Weights of a small GPT-style language model, trained from scratch on English Wikipedia: width 64, 102M tokens.
Each number is 128 + 32 x the weight over the matrix's rms, rounded and kept within 0 to 255. Layers, rows and columns count from 0. Numbers have three digits each.

# layer 9 attention output (transposed), 64x64, rms 0.135, rows 20-63, columns 0-63
149224142105175132115139107146079140104110143179136147148132133141111122050150139094170108105090172137070156142168126142143099090120070112129088103085084116106173156171141088110190116142138145
106136130147081093111118197146167149125157122160146083107160161121135135096125088137140119156083133105122080092185065104152144172142124109156191103118087162106107182181081154101109161109110122
182198129082160058141145104131155071134156099056180111087119104098098133149133122070118211112151143101082145104143099203136097142128109092210126152139128105116156110133134113192129099159155114
124079144078128156131110130109121133073088169182164101107138093129186106145176172167103129147075146164120164094158128096129114122143153106139100167158143123033121151170111115109088100101155162
171144107106103160091201178096108148144074107162037199130117110144101167137174098084154164143109109161157087120108082126186150159128113089113110104181125151120126149181084103096152073158129105
122121127111135136124162152134154171110100116086189051129168134153115193190080159133150113176103150105115129102085103125117105126129117126148151100160130122161144078122168106073150050142102157
139125185138167138085076121137094131091190140119083098079092113096151192095164214153091078075126172132094124122107151055204076178125102167090125101137161106097147134115116122167150167198107151
146143139186102128092141127111082116186140171125124149153124120134147142137149126147198164145139107170077068163112124136109060166135107092125146097080075112136099116099127148140081113172113127
182172178150097112118103150182148077196131176097182185122172182151074159192135167120019150150129147078084106088114129166138132104130148128057111142082108113124139188087138075080109103104104083
135073111189090114125080037172144118124103107136115175146187103203136131136167053118093119105117109140109123163168157120104093169172137099152124058169160119156155132170124165087161108156062099
132091056118134091166064129174117125154107149168119120146110149086156119144129186166184119069046144177154148123125161153160165110104151133150145174093101093100134098102143161087118050115130171
114170075115090133155156085103119137128096122095107139045131109126181095105166182156145134123104120177129172131091097080081134127098151116131172081119153140154181192095130161111200103121115177
145158172098105088114126122102123119140119138178130113148139193138159100091212153091127105146125135076155148113173078110070129146145121161135111125094120132160044097117094127179118146096163133
117159104144108108115156102167113122161143128158140131155132177081132098135122164107151138139129139089099109124100125171165079172130144127119171166120087127133133092079104108104063151088126177
094164141120140135123147135146134168133118109118118148122146155135123136126102151153131107103105125124130126090104068120101145158134083165115142126123084159153114145141143100117150166126100145
130131122157109136094149127139113145092179101177124153203116105142125080112139130103158125135170112170130103126090109169121134136134120116116164088158091122118133144049099093151120135133140146
200201148111144105131120122177166102119126109077192144141123132096115162118160066120115145129143182114135111087143115127169089096108121087154136103137089127135103051140101110189132129160104124
088112106121124144141169150094099131128149158101124116081103061094204138136128141149096096047117103158110144130117167155151111171151127141142182116126088174135120135114148113104130152136134135
166128078132061118108091150114101148114137134147137092149131142135181100123136104166120090112138081175110169136147135118086157162145082099131221098162141164105123137054105140091137181142152113
105177202117102091140143142152107152144127186131191161089139177140037176158135171113087105173131116073102158106102147111076083104143121148099087136082118124175135163167146095099113109172091098
125123142066104110144139128147101148133117095125151150114152099105128159111148136126109146166154137116101143133129141127110108124141154121157138131097146090085129120146160155129108099139144148
125121098185134156072143135073071127125161159149112177150089146143134168107157075140119112109110133157153124130090089128164195158131084132097115112145101108144112132114074177101149153134119129
129166101158143103126091131082190114113150071084107167067109155173106069153127100126095098125085117149107150110124112155115165119144165187140136142157140178135121183163159109133145122090084128
118086098155110114106112087083077139165171120107113143194074078108190138143169102109099138050160098121119146136118096147145155148178150201105147148111141157123143126056117091181209159115147102
115130121138103138117122151116096079107137144091105150156102115138105117141165134103158093143138126176157163136082080115150092129103139156174205124112140171147121114094089184134111157106112141
156146081120128113147161127163151053149120095115140113087114082172082090122133123153085110114088197118124125143197135149059178143145136145162150135168140119144136179157128107105103069082145127
165147150171130101110178110139158128146118115086101130085128098142072138161092153132087145168112138056173134157143102159108113162121092115121119130116176131128126112183134125135092092124102164
124106099170141109104137089102149153128150186139109103111141102066119135081140119159155119145068167143072099155139080107096143143098145149111148126140163164126136119160183086157130145128130138
113085103143118113111153125106153156120162131215103120203127153112091142103116154165129144138118105104099138047144113152142142124136140147087138096137092121158059183076096097161130170171200063
111119127090114160138105158127087115116165143214152119111155135104145117118124090181158142086139139144124160113133126055171107063164131113156111137111089106111155134090078163165121103142177157
130123121128112134094110094141126163150087155157116116155145181123128126164136110157148107104156116091133132116141152111077142094148123160160117191106077159123121079120147081123117138162139109
091137100151101092090175134127126125117086099117171174196116141124121183113103159137136142163177110090146132138103132158133137102096149131110105112118126125123073121093094155135167093181148125
126105162123148146123133098142121110142136186124144099150084084057136076147076184080116113095179159129083120147154184216116152165114164124115102186096129124066100165123125096158102152134123132
129102117120093127069109151050092091081171187093098116120154117062159101131090126150162111096161169142144166127126175108169154183124136135089213155094150148083093188098175065141138167155143110
170156113068127122110142134145155183110119129160132095123138138113093139145185171121148125140125148082096083140106163135148110088147094133103142093122122099094137115152155142137109130139153112
122146132118196093153155141157083104115120195116103125073078080079139136142093153119144146099163148172085168143128160088095131102128183121145139158106136131078166081169161155139117096102093159
121101212114104089094090082116097147123100162142139112152143145104130149175139138119095161123097082167118083162096121144161138131140169126113129092149124143106123157109142096116173132161119159
116137099071134161186129064133129164145095132093111107103104116165109138189152191109071125114123149092171176105150164134082105114108154160164100170091113147128072152175220120099105085104105171
105078107097145089158180148114146130190141106205124118119117121156104105131140127119054142149129160028187150084172161110135138125110152175111108175167098073132132077142102114158088142134122127
112098027092153115121122176137115211114106119094125118147172103163114169110110162156098097125105120140120137149155103072164146097137183137134134116151065137153093148125150129152143138122134099
153101123098150170069070104153132097126116157148151181117102148098119156161153155153116187138141070130105143184132132193088129137107106101141147046088179108081153083118177115050114144187106129
118192115136115089068107112142100130074154144113144155152127116132162180125145130096239142083111122142132123080084134153158080153140119085066221085129069082133103128101138189055139201197150147
125167081162098080126078089154138128131120078140121122154126137139190065053168069135150148119111184169119125133219103129159148207146069117108170109157133119089141116115098114159110156144123083
153105186121129154125120148127043142156105138145172170116133138167078149098130135110130133110146139150179149129068115136117085121112081108105143168144068169155102077147183149111088118111132123
# layer 9 attention value, 64x64, rms 0.18, rows 21-63, columns 0-63
118152150107115143135115049145105137142094144103099200090099132162100132194194161142097112112144146134158213165102167109109164111110131135134092151150168098155096032098180094150134082136139080
083069129196127221190124127059109140172134140150095176174145114141149075119140149193116087117132140145147120120093163115097110111140097120072109111099147110124088163114113151044093143085120168
164174151170146101107121099165095085197171073112059097142108168144055129169143093129180148076198107112152094161138115137121126146113111130098146078100136158214104141128172151128168138119099094
040100149158118097197076091162149104128141143105189080104149129135159107130099152125091100120166159129084174134141123100083152070147114126154204143095111153101127110099166139185129146106102146
153168167137116063096062100108106102117139138144090190105071091107140104078199123148073122113130124139169104195146143141088156141092143102151139156166122136100078208126087148139134217159167097
174108086092108132196167154093120107166042134115153116133166144125115085105118058140158209130148116154191106135147146184054166123108144107133134149121076147154136095125145092133135115097132072
089111133124143116193138146146178107096049123164145072114109151117116109132137162121052096138121120093147155092139155126179177106126146160099129130138170144116159113118110106126139151074194120
112102075122142151153153089101130151086127090127063088102106047125164121090134158139193159084134123164197197164094162112097090158147072128156123110154167126112088112159080129151158150161189151
093146160072146126143145175107118168146140142125144102124081146120107144114113192128185151156166120108112100081111059112138152081030106150126133227103090118096175112123123101188103097130178117
097200152104120125066191104113113113076187127120115139130122129189107166115148097129106158165200135090099099131158074107143099152129088098124161121152177191155166147111121118143089183130135076
125127204117158086124073191138110132084195103147130090155095139175078202148100079157135109134114117082117076166150177150112148165130121140126080200141117159159050085125123113107082125100094092
117102141154145089131123133101108145112130105089124179121146033115131211109093116144117160032143127142163057120114162135128116086175133114063126120137161129115146144123169131171125134171140184
121140079092161087132112089103163145141109128149120142124109102157117133138160170139148127054179120215141129128096165125110093114107095104148144114095158100117071165143131145144187109176123110
183129104187107149132129108112124110116131084150169088161126141130092162144121092137115108127093120119095171132132134128107057121173177126141139107151174094124153125132122145134125098124142171
115102092150117111105143137097095085122110090141089127098099111152168168119132052175170130081134130163124145131114153227176110139141087129158157128086157149079168108144141150142138134150162102
089073127112118118132135118091061132202157108085128145129103138154119126102098140124128137157119116110096149131117153150134143176149126112129072135123137143171096153156194170128130158142096150
157132121170120139123123124114154132149169090169104120165070134133088129191131119108176112152113109158099135120115111124104144113115168110150143199090203098135091159104055138092118115092143099
109091083163105104092164166106092050121093133133139162160117164100124118116145094102182131110133129104189092093156158154166147145100146130119169137102185184102137177084097114105175108130128094
149140117143117136150098052157149113132095108106214157141117139154134147176122127212102155169042154139129120096104158121083155103216180132118093113137136125099100114133155122115094117135093124
153148133107156168124137115153130118136116138094139115138140097114113120159118150099178170107080130139123097134090123077130131131112135143110099139147132118136139090138141114151159123124112165
126083123133085111143117074108107086154193087175108092143114145135178076177146075132074127110143132124146141125143105189104138094133168117136188080120146145084156175144082107134112209142119149
146094199163117183168189163124164142097087136130133072166154145107133136050110113127056103163114104112138105096142108147125087123108113122126136145115182131130127066126162135118099098126182130
132027130163158140139146121057185102167138130176081165152130132111161142092126063108129106070181123151133102117172108149146197158156117090119205134132178070079122092098053121118099117102184122
159079123090110080125171060128120132137120123164132141126138122083219162135086131152131149074112156101134137125154149194098156116102094147145121166144169095104106133106121109103185125161113098
133136161085172132117167133150118171108113153087155115160119129083073158170088142119132086123104045140165098093149103174169106102106151115136114137105154143159137068170185122128100167150101107
154146115074130087158151108157158129120107129103119114111070161145136171111140211132136073151144130140101122126127150084117084104086175163121093149161118105135166063136144122150086136151094143
148143124155165116165131143132136140109163089089081095128176105154124138152082172123085099112134112127120185097122151096179151099109126144139125109134131143114096160100088159135115115079115140
160149065152151113069111183069129120136124092152077117078128107149189098146110082186127100095141136165152096131132142131159137165208129127095120093101130130080169143098097152116074109112194157
115134102145131096158069168125107138132106154074148121127143055122187139136137074106163103126099153099137135154102120155121228136154080105121149102092119157159131151143134073154198126098123135
121087122122162146117083145135046152116120123115154198088175103137121134061145133147101125122163134160145110076081125112131113144152147101135150087129155088132112159157127109113166139117145131
182097097140125162129082117111122124201141135158099119126119163108175081113128089120145152180138160150133086058144145141109080135143090134111138138141100106069172117111122121158082125138169166
108144052098199171094156116129125166149160106160147150058123156168070200114157104108119132105140076188143139126073162099122126099128132119176159139063093126147150091130126164130122143093128055
135098035147185173138192136102129138153126093151160145111129133121151105117134076170112138132158071133116115139109060140080222107114135152168162143098131123134118177090072128142147140077139118
097130079132112121116084104141126152104126138120115127127070092172098113108108154202137141114098174108144153129100127077141175156110155139167085085160181176165132098117141162129154133132125162
128155098097145179113153084208139167181138141129132138135166107140072159165087128069093114142127112071128172139132111140135177078100087169133139136167109075195055135134102119124140093123136107
177097098181132124118098144108199129134123159135100152118108114188198155131152127097142154130073164105166164109122096066146147117135138090191112157127097112079134111114109133132100147116152082
142158174106152127112131122169128084067143179092181126070157119130067156140097218099137152130125106129162074105102131110099120167124161131162084136165123052152143105133129101127149118193165131
100136165092152125105127117155131100089132102073131135161173067116112148127150174123127088126182171226161054146075104153148084157154146075132095081091149120161116115128132166164123161151098162
156152157175122163094091121113144089109135125151132099119150120048151084150176133099146099172142113087115111123114111099119148169133070141132090117148173108104105113100131139142097133148137199
147160130123103095177108097172099138137098163114135158113080142120138088151094130065124135087133134146118130125099119066210114129095163142156107182157126160119144169135154155101152145066142092
125140073149116098139123093053099089216125115198156133192065147131134131161091088169136135144137142138143131142068100138107167100087091143134121087143113139073150239117087137146118101126171112
070047096148093164141172172102096142140103106102080163148127158135116122113113133135157038091171107135162100163112166147138137107126149096079202114107103180150142163126133210129175145146098124
138132122094085151109139088125102092098095144091176113133088128109167175176187148190139179103152131124127157087125133157135134117150112123209086148159132084136124166167085110123123145132047139
# layer 9 attention query, 64x64, rms 0.155, rows 32-63, columns 0-63
146133074159120116110131173129148136178156137151142157124142159105148116075161081176101028108135161158061123120155171135131173104131099161100140104146107157109148139113068148113079152119112097
150092133144144109127150136175132100119152071140144129140120171149123087126131095144134139119092194187106155157103113096164134089117149129168063101064094099187202095149108150084141055087144183
118123163053153114127137127144189183157086149132140101183105067128087132172163128143131071122082082102074101071142143168053138095169141080166128082162087134122146166101125161110133158151185113
151108194131167116083090119110143094093153102141161157082091108137133136082128123125104143174061176163156092140117119144153153119118094095061146143162108154153137174117145118075150099119119127
152112176104140090116132084133122092111110143062219132113092126176112153111121157148115157143131115098120111120068131158106101104054217124171149074139206110177115157054123175131174102147119129
069164123082148128146114143115133195120128108092123129090110126113104116154169118142141122143018125117130137078164146143087138111155155101158166068232129152152116078154140141162111148146150149
163105122088135073143196125146097126112112089178108149154162080091130096127154115091073117110131209083148149131153152144154157100114143148140101185150118085130083131127149114153131136145137096
134162132136187103114113128117138095102111180089160080121159031175170109059111138103143158130138142159119128144159152135084092133088122103168150136144198134094111108156101149138140155136103155
142165162087122169164162121169118167149118142131162119135143156098106123109150196165127105099114176081152114100183108112129093113128079127115106151084118124141141096157118086065109092123150152
137132089137068167126113138104184153128169103124154125067109161088151166142143121193122146137133119089057166187125098157155126081126087149103076063062149158136173125145164082098151106168171083
182178146173122134101124139167136126148114113028122146102099116146174123152122128129123093076106123141179166171111114097113134137178097112106158155112122126143132164080103133085113110114135130
154113048183136108118135131148090139145140094110154190132178138070156198095075123147101102106177155152071116160137098111210155146147137124102072134080150165143095140215142084087162100159089075
117134127122103134117117085080135134123060166132120086112123137139126097164153099124130112116160155140165159067125135082148162176155128141136172119127088162091082113141131171163170085131126176
092158075128094132096088083136121127106085092149105098149120111100183142123122159106156100114162199180113174115148155127141145154127140157061122163062158093084094166203153128097145091104117077
151094080148066135122160067145116039150177126197124078180120199079151080148128091153166149100129217123108166111147119121197180180191130122156108120065117051147156095177082089137087098182162056
122097146138120172105145161092151143137081120174084098156089073110207140119129141122151161144147107126110148125109088131163162116101111114187132084158093164046153105102145098176131101123163124
154123213114156165126113120107134150108128127123143114122122112119094131094088151185119162172152128135130102114137155100072046119133103085163184086153176118103112104082130140154129151120146102
089127158146098093148125110144122087155152137146069135096111128126124129159136095122139141151118067103150154102180088125121099126144108149152109124148087149127171116141100149148147109172124125
149117091120089090125144117090144172126120096138117142188166147120192107157087125168097102137170121147122147141106148129121206128127154222083134151114101158112137138105140045147181115121110064
137138111116095135134077154127113141111138100149131133131126135147182072086162111119172104084113069122116141123109154096119124131143125124134175138132148161137136153097116182116177139120120073
128094180096139116133123088126137083139110104083124138108133132128134196136101111161164140093120162112194105105089172103222146124142141124150119058131176116150109112153107161080184106131110140
144092168144140153171129130129119139129124111080110087080113056172115126134123171127137107112051085186099173066085108111043081160125120108157215142143153161100129162122183160126169199090110119
116164127129118148118094137141134065138132070120177145078175069139126090087105125144067129147195167171052104148143132190151126111139124117186133134147102138086095184112200093130131117120126150
128148107135172105187095178128143128153118076106104105119118126122102135138097138145187142098132099163098143138093201152059120119148155094103158141127186140106141131093172116125063119119135111
121132146123204153156082130124118099074130167090204168097109150148125183131082128123097093134148139139103113103096159137158149095100145185083072114153116094168136132137167134053147085138116164
098109106112161053107132082188197148143164128160117074139164164155131118171134164167093105111119145094115138093116116176113137127117131159144115148124062093145126132143141117046147108094150138
118128065128192125090116122123162129131140157085139169137128083140123121121128141102120143130090141098082131135140102136079164091153129150113113122169082139111088206116194068105180159145156090
095087109151091094148097159130139152110132142160094108175144160103172123149058127133139124100150146170141140118189164099163130191018138120107088184129108149114123142144115088182121119138118084
087104172185120112160162103155193171146095136155137134121121132164123159128135096123145142178098095115180090136107123200094120083124140067109109110162114158120108078130143123141107150117159085
048150140132144095174150190126096148113132186109062163108143126155112112118159132151159126159090120154136106084125089088098095103098176117113195112128190110165108125060131176100169173095130128
120176136120162119124074115088095052095119152077114168118143113092196131127065122149160109087153114197090154116121111155092100157157136112127151148130171185156119140135136101147154176096173148
136117183131119176127141092138134127140146099145136159144132136138119117139116173145151132138197154081147080168120171155121094122175149108097140118068086082081114139138096101098048135116098112
# layer 9 attention key, 64x64, rms 0.154, rows 32-63, columns 0-63
155126153138080211128171116119135146103165157130110143156145133102115164099149102172157111061095178129113105143099082100097143125130140119115167134111057150092133103136148148133073173159172088
150119129099144068103135132080158085097137161107108134124150156101121158127121161172142106177116183128103157150055063126093172093139040191111101077146152097156161122130137183169142148159061153
138150077108085086121153150198171163141051060130122112148135095168116129184176123150110117091139126151083155083209116120078145103155133121173089117102040125119139195166177155126125077110180129
132134107098170172115103153150081123149160142068127112137080118161096159106149158148138172096117140141114097123122112147133150153086128172111114144190176144137122152108108120117161097081112134
145100107128166131118085093126185135116171064092128150099119084178141177180182137113071187172161098111122168129148123100092130148127134148131103142152073089141141148109112150075150072089116178
134159052090168102175127112226115132107082121181135147152094129146175128135165113083135139148071150152121111139175095160080137080158144064151141109110160115079126119133114118119141082108153149
131113114114136096090108098136165116126131158116202094123178166156120151096114134140136102089120192138123174106141157137126143154119150112086093166090127148131100118086143104138060140107103111
147164146134145111089161061124175116101107151111165095034098096123151177085126119094138111140158157118134091100148135138106149089140136103130131197142149089151103117159078181078135176122108143
122150131122094115140143185127125125141128075134124157159095183128090135129179134147128084132119198116158136109135087161120103148133076114064138132053119195094119187156115127116156157091104156
186068094134111171119099163066110108092095101139139151176088135102101188162164153106116138168154112118118099169134112088160157167139067084137137081115132173126109163162150077162142168150157086
093100096084141155132142194158084106144169126017133114134119165126142099108127123137114079148164150144142134150090070095124075137133130136132163115150057125141175151123125173083175174108171136
153066142153139128105086124053104190113120198109151106169174132028056129132071120159132128157103168081158096179090156128124148110139086130115154099112131167132090104134118093142204184143140126
126143139099126144135170122129158114157136128142104110146125115164202155158088099118123120107122121132113128155131158151152049133095139154106131117136097127138117114169100104154120146064165153
170160141157126094087132106117163125087152154109125068167177167069143164136100099138149128155141160110117134122087134174107123141094087183091160128122157143172068172170122104130051209149113051
118149172144139141118147143110131182068131149143098116192171160088114171112093205164170067070137131130141147127117142103143021164091064106049122079109136093111107138120080099153122180158126141
150104147142135096127184148154105143104129107152159113110077118119113110137084162078146176139110097134090102114125214111095144163115159102200081075148143135110132112181173121165100112143163140
146108151112117179158096149130107122152132094140155141144092137106091146150142129114126130137153118105120154109174149141095109131100142065171109172167129093097152103130116157120113067080135147
130172129121053088149187177136107083118111154171150160146148127123096111137181122145139100172173109162096146175139149086151183097124119123105146107090117089138093072147151139119169135133105082
136157144137088137073143138100118126091119143090131097122141140065133126164064152154150175160132081051116167071041152119134158140165181128067146112113081154148126148122205066164074168105134101
133129155133125152097121144165128128122160096093114081093113116115170082169137120120137124126079091111050194086088069144097135134174111138142160137166109128171126092185135172104176190158153090
160111168127164085136062083090153132169142122101163102118075105123179165143111131110133174111144109196141155161139126142096128137078119166126141076101130114089164133093099107129157145107125223
141137073163152163193068180172123151160117115119154140131099088166164087086120118110124118104088121141079113147183109154092124085096184092154130141158097119172126140124136234110105068073080080
183143100114161154144096077125169126055119135106151152084101151107125094097108085184132115126109161133128149183141146138132103135063139146146098165165127158082113118126183117157156146108096123
083156099178172167158102076184151114148137099112139154143147112120157080102105104114129126116144145099141108135184107127129111083100114112151135103165153134101180168083167156115094112141152136
157135125115149109059109135058150082125171111130132075109141145116142170146158117129148154157114104091103121157103110127131166077070131227106144114128139150113140165116169092122147111166103165
148170088125128115125104088139146113105113106126131113133140098161151128151152175154094101160103131142204075104165126175124080125135119187076111145139048155079148147103164110165143142092092118
159134115113212126091135174112144135133089130122094093122104115083143147130150151093118127096149106109098119108139172151125177086194175128153103164172099113094078156116171092087123173099134070
054139104171101128105135138141144154114154185170113081137152114089109098118089143177150155166113130151164131126083171147115114114062115100095154173110129107113146148151121092162135138160160124
057175124140088085186095118170146108121076087158129130114159100139019152157123141080145152131116083158133095133135121136127136094149163146145067113138102133129144098165115115088126100131174138
077120177140151129197111153158078118146159108180159196141125100160181140085192066154122165139088109142153162094176073121084139065155149145184112128126098115127095109152142133140058111105093136
130189141148145130146118172102106088109141178068162151128150155122179111131071138139180146152112084116121140091120115104072082076121097095170156189110126142125068135130131104106117153099142142
149127175161122162144125134139109168140087079086135098127108135132071121152109104115119117134146111133181156128087128155158074193117116174088118139131125105099186136096169102105098123183120145
# layer 9 MLP up, 256x64, rms 0.186, rows 0-31, columns 0-63
173110108114174066168140126069130101167129143105114072112117122168154168114121100114143097142172114078120158132123141125181115128141161167156109162117094129161095105107151143169106154065116142
095139106096145111145148179072153079179162156099129163112147200137106146168093139166148203039136150125138135160098150175116109138126104140186099132127125105091096151135062097110110112130098135
114097105126127148174192134134129141104103091097139095122125073120077174144133141093114154148179137118177166130134114098167177171108129059172131170155048181125128102102106068115137169065133130
108103160178109124185158094146138124132108116147199046153103130124087137142171092103135115134154107105166170153093145099136160063114102109131148191158121142144075148118122149140129122084092146
047140167088158135112116105169101091110111179148100124103128085163086135132109144125091157143158124061168148106140167069069152120071171123162206111125165161148070148098135135116118156156138174
123123115123119139113207125148151084173105105092144107134137122133196161191112168102147149160081125076061138092063119135158175107135167117138145166125150156141167088140132094138120106097057137
129117157094103142189151155107194110196152074100184112187135104150091156068108167094119077157144171140135088140116184107116127180128110120125132120185114132081136158043092101088091131174032144
069078133084122078092070206127170091175093099153131134156138128109108132132137096133073094129144156144129186153102115105112109173117152101158096125193119137163141141151142129116104159186089147
094154124083134105105194144133147123206084204175068155129121104118097145113098123085091056116062124193145153150155107062155106066110168086126163116172119147152131134097156182173169161118097119
151089136084092122145171166129144129145103140105090143180074139172128114165137104050096105137083166108131161132085196127100151122118142092185208069110094124119161091123146139148139151135137137
096131112088131160124104105114197188222140136113082116141146124121090116093090149174104065151159175149156090166115108125142141099079146163151140163155100110144144112060166184054113150092103128
162124121080136156128086097100118113150113101133159151101165146130158108185087029093187108164079135108123139155175139144143103181088154139158178084141107070179106126130124114132126177151151140
118169166107098116143156117066081124123154068131137173106178082145147111147150165136113114085138127031140095148164150153082111133078150152127175075156083170091126089154162174083104186139164165
118059149181148070127178133125110139139130079081157121145152093184105138196119126100159131088130124092124094137160130140144085142140126094113144166126090140171183077126190109123089121181181119
090070084132185093130142160139170160141133182119159108179116088091062104140092115169112134069103113163070180172131187147151132060178112058139121151183127116129144153096106144062128121152112161
085188161144107125196099095080122121192122117167170159173076143103082120144188141083132078115124179057124133178042101111101156156160105103158154118169102107112106120141149147131078106093146115
131103127116135089158133135121106190117069090131104126145172112150129131135132196163119114140134139150168152138198145179134129077139083073097116084117157111088109102125146161071097154170129141
190159123102115112140138087117138127128103095134129080095165134089155150103110144107162222130136125136144089158105102141147131170107118108118108159112093094063196122140136100204052136099105157
136128104162077106134167085085129144131106120111099094142137128140094130136129149153115172110092118182128096133071130087097124099135153083141134172130125107156134150148140115149105086152171191
102132159109149104130144149090145154152177158132167110108149129169087097169092115142127185165072142095135162223120146119098141094082123078109115074160088160105108141115119122150159081147110126
102117145108106141183134187106103146101079191132135185104130166108095110145165150102118101146145191159112138077109172152149178153044134113147149134059085158079083096144119176119106111120083167
135072117102194142160102143143098119099105131108173126139149103099080169116177129121120097100121180134109148154197112137131140160135065126146098106106165086134120151055122103117151145131152130
146127101109119105174124153126147091133128136102105076084113193138150196156114149141184070084125121175175097102135154133056147107110111126139129103143126082150135199148133158153059142167081148
139145136144129116175151122160163075114136137082091114153115140178116145125166096141154109150141062147134049134116141108088009185090129104120153132133179094119139155077187089149128119155152092
151042098110133107090114121112096146155101174158117153072097154183078086091090188160185101136077143149156093159142095104127159138147139146112185074145114065116146143163141144147119127093158147
115155165130136145187217127140144142115169114110076138158115102086150178167139185050074120108135117064132118146106079160144121122191123087170131127141097094138106100119144122154074169112125127
079106113113110137149072129140160149160109114090128107106159132083135148150117135070151088149153140120184123125140168181133155128174111104152114075130147111140059145122112167137108142125154152
168136169107127139156168138067115078127143117097122130128140127105151105114135097100151120121062187168079148147113082114129173113112055084139146119141109122150116160149122199157121125086117158
131151153109181123145128101124088114104072122184072146170135098125044134128112172108106129109166146148054135138119105072191104169118141140147220127125150147102124132150124122127111066069176109
138136158128072150140148063108157113143116166152105154145133147147109176148147124119061083118105188163139078139150151134115088150146097177164149087110131136118116056133203096120038148083167148
110134125082064119127121182123158102112124188125108103079097107171154177113134115130109122117129181124148103155087176116153106140112185136153145173125137083107116099120175128174151093118151148
195170158137149128092124124127116226132130173127144135072178067124084197109162148088097131098126167127206055186156122136102052122127068054105135139091103154133118108130135128125123127052145141
# layer 9 MLP down (transposed), 256x64, rms 0.256, rows 0-30, columns 0-63
120132139123155117108149131168122145098144116160100142136126145132121110106090163127151130096111063145169058136162168131175161149105119106129139084181125084136198148087124116076154092153133077
154111108080116133105157181148138120080090131188137148120111131069131073104168164105140144133117170088095136154124118155145098160135151184110128145073125117149176109203129128072083141103175081
121171084122170130126127164100126170111147159166165135077161170090144110135128111043092133187106075136056167093120121125133132150182130140159126087130044127097157116155108166171160113086137100
112145106137108141128174095131132073151134096116098116145085091089109152166155083135173141165123117181086163096137163236139126087142062107129167135152094156197116120105122114134174148107122088
179150113119090112130131093144136124154135059165122145072168147180185064200123081166151157125127137102139141114117114186107098074175162112032122084135138121126137160116115150137120109123141105
105140113107140166125120168131145070122182131146126149093108150104174111144111080135139112162169145146130102060167135146149101119133123155122161082167158163092106124064115102095122166116160122
131130095123111069119133082123133128111125176155113113116148202097170103136125200138159121028132104139134118130101159174148134106156160141136139127138137120091133115167153177040141076152120124
070126083156103175130121176134124185127148136131138165157193157158149057170145127111095154171116141131126113178131077155120109099145111149101133103098092083101136093105096075149159135078144090
125183151143110067102085131198152107108114143036044088122112186141152139172116160104115150045090132156079164119155105094107129203140184155161172162115113098146154074070169117091123145126165143
102172159137165111141095132152066075141163168168158101121155115131103114128127136133092159092140125074143135125151161147183120113110138130105166101143160117124107104059130068128162087113160162
163091150118091150173079146109090058072143151122131111176116087147100096133135152131173203098149100069154131111108144127090117102088126133157096169066147098087164158215141154084177103149194141
087123128068196117173123091125160096128118122109130160171144143129086152161127187101075102133135142117159138091134079112162193050114139138168089140091083097152104126110124126154140145099190159
074137105174141130069145109158165090115168117157093192140110164130148150176072148126055151145083180129079211110157129108109102110174119169136102138167132132138118127091102099097145140058112122
103108105113096123099206172133166071086135108163188178188073131144136115157112126106106119132131124136065134143155084160123161133130128100162131158113151104169137150128141118100125140055107134
167110216096126140146108126164138155106155094164127130108136083158122081092163066152101161170176098136132121173156083101084096187045155089113153161080181106170114136108115105103140164108093129
114170145117109149136101144196107107119126141091134145108180117148079086080087152128150119108141174065117136155096082122194121119044161166094160138152078111081116155151177187116139115158146140
156162103120128122135143104127113054138154144121117181138139110136094091158110107118090115104084175154111172119127130084151156100125142096167106171154155154098128139109084118143137144114122160
073109140127199098141094109157186169135127130114117110152111114162121102171125156122082092170133131113122117117148130132105136155085114097128134115175125163131061158123123182080120146129123129
167138131104097095124154098219056134105139098147196167136175105101113114106118115130158153155187122116089133138094118100080147133119128131088094096128158110100161120161180120119144133101160134
122172114083143157168111128078143119139171134140113128142135168139153095135148149134160151126068163054143124127156133113125096108134134154085135144152086136074149157148091141039095122144155119
140180136093129087050177136122137088168209097107148156182162113118131098175122113074125151134123139143200140098097131130068164125144132196088135105126143111078096156139124129108139059136121108
142135113125137111108145111121113072103167090161147195098072088180141121133103087125084155129121156097166145148092106139159095116168146144105183133225093148142175116141164089149108125075096157
112151146031070109148132128186085147089095132204218134098149114100144130136124187131114140114157139109090118133103134123132089050143119095118153151117126142100109129147200151128120181156121122
094092131099127123119131176089151148170100139181114130111108155181130116085140165163101114115118140115145194187155138123125134076094104146161110145057088121143117158190111169116077070140157128
185165144111174132164144104091058110093166092094106122114147100120130104105165082161110079135173147113113142130121190157170142100141054160121101152166126167116085100188103142135162110127118122
199103094074132063157120109115139167138158124150052128081120159182107109134139144157167116143135158109115092134110134103145130105131137119104151184153104120105151162056163199104167063122119134
132137173093115136146169124079139130106122142203131136133109101178162111109137143131095151096132158129046125140112088123122129105127162110112124109112125129117175163103142144078172103163098108
125114091088143095165160084128163149123086139070140157066093101149094151121124109110111137169181167099124097162136145172162104153129148152105115114148128151136127209139180126093123099137111116
126068173094131111085099154115132144164143102161146127083112146141109108093154122143140112165136143137128116152182185096085123101123105146147127127164171087078139138151072127136105191178055090
117146097110142188103092152109106119251150152077152129107060153080100101180121132125114137140124131146097194104089075153162143133098092176135185143147134110076141124106153100138107119149118148
117155150167133117147108144132117180122123125150161103134120175168114084131116142136110158176126112156094084137092143174123102127106133127100060140107104176141133135069102128168112145136080101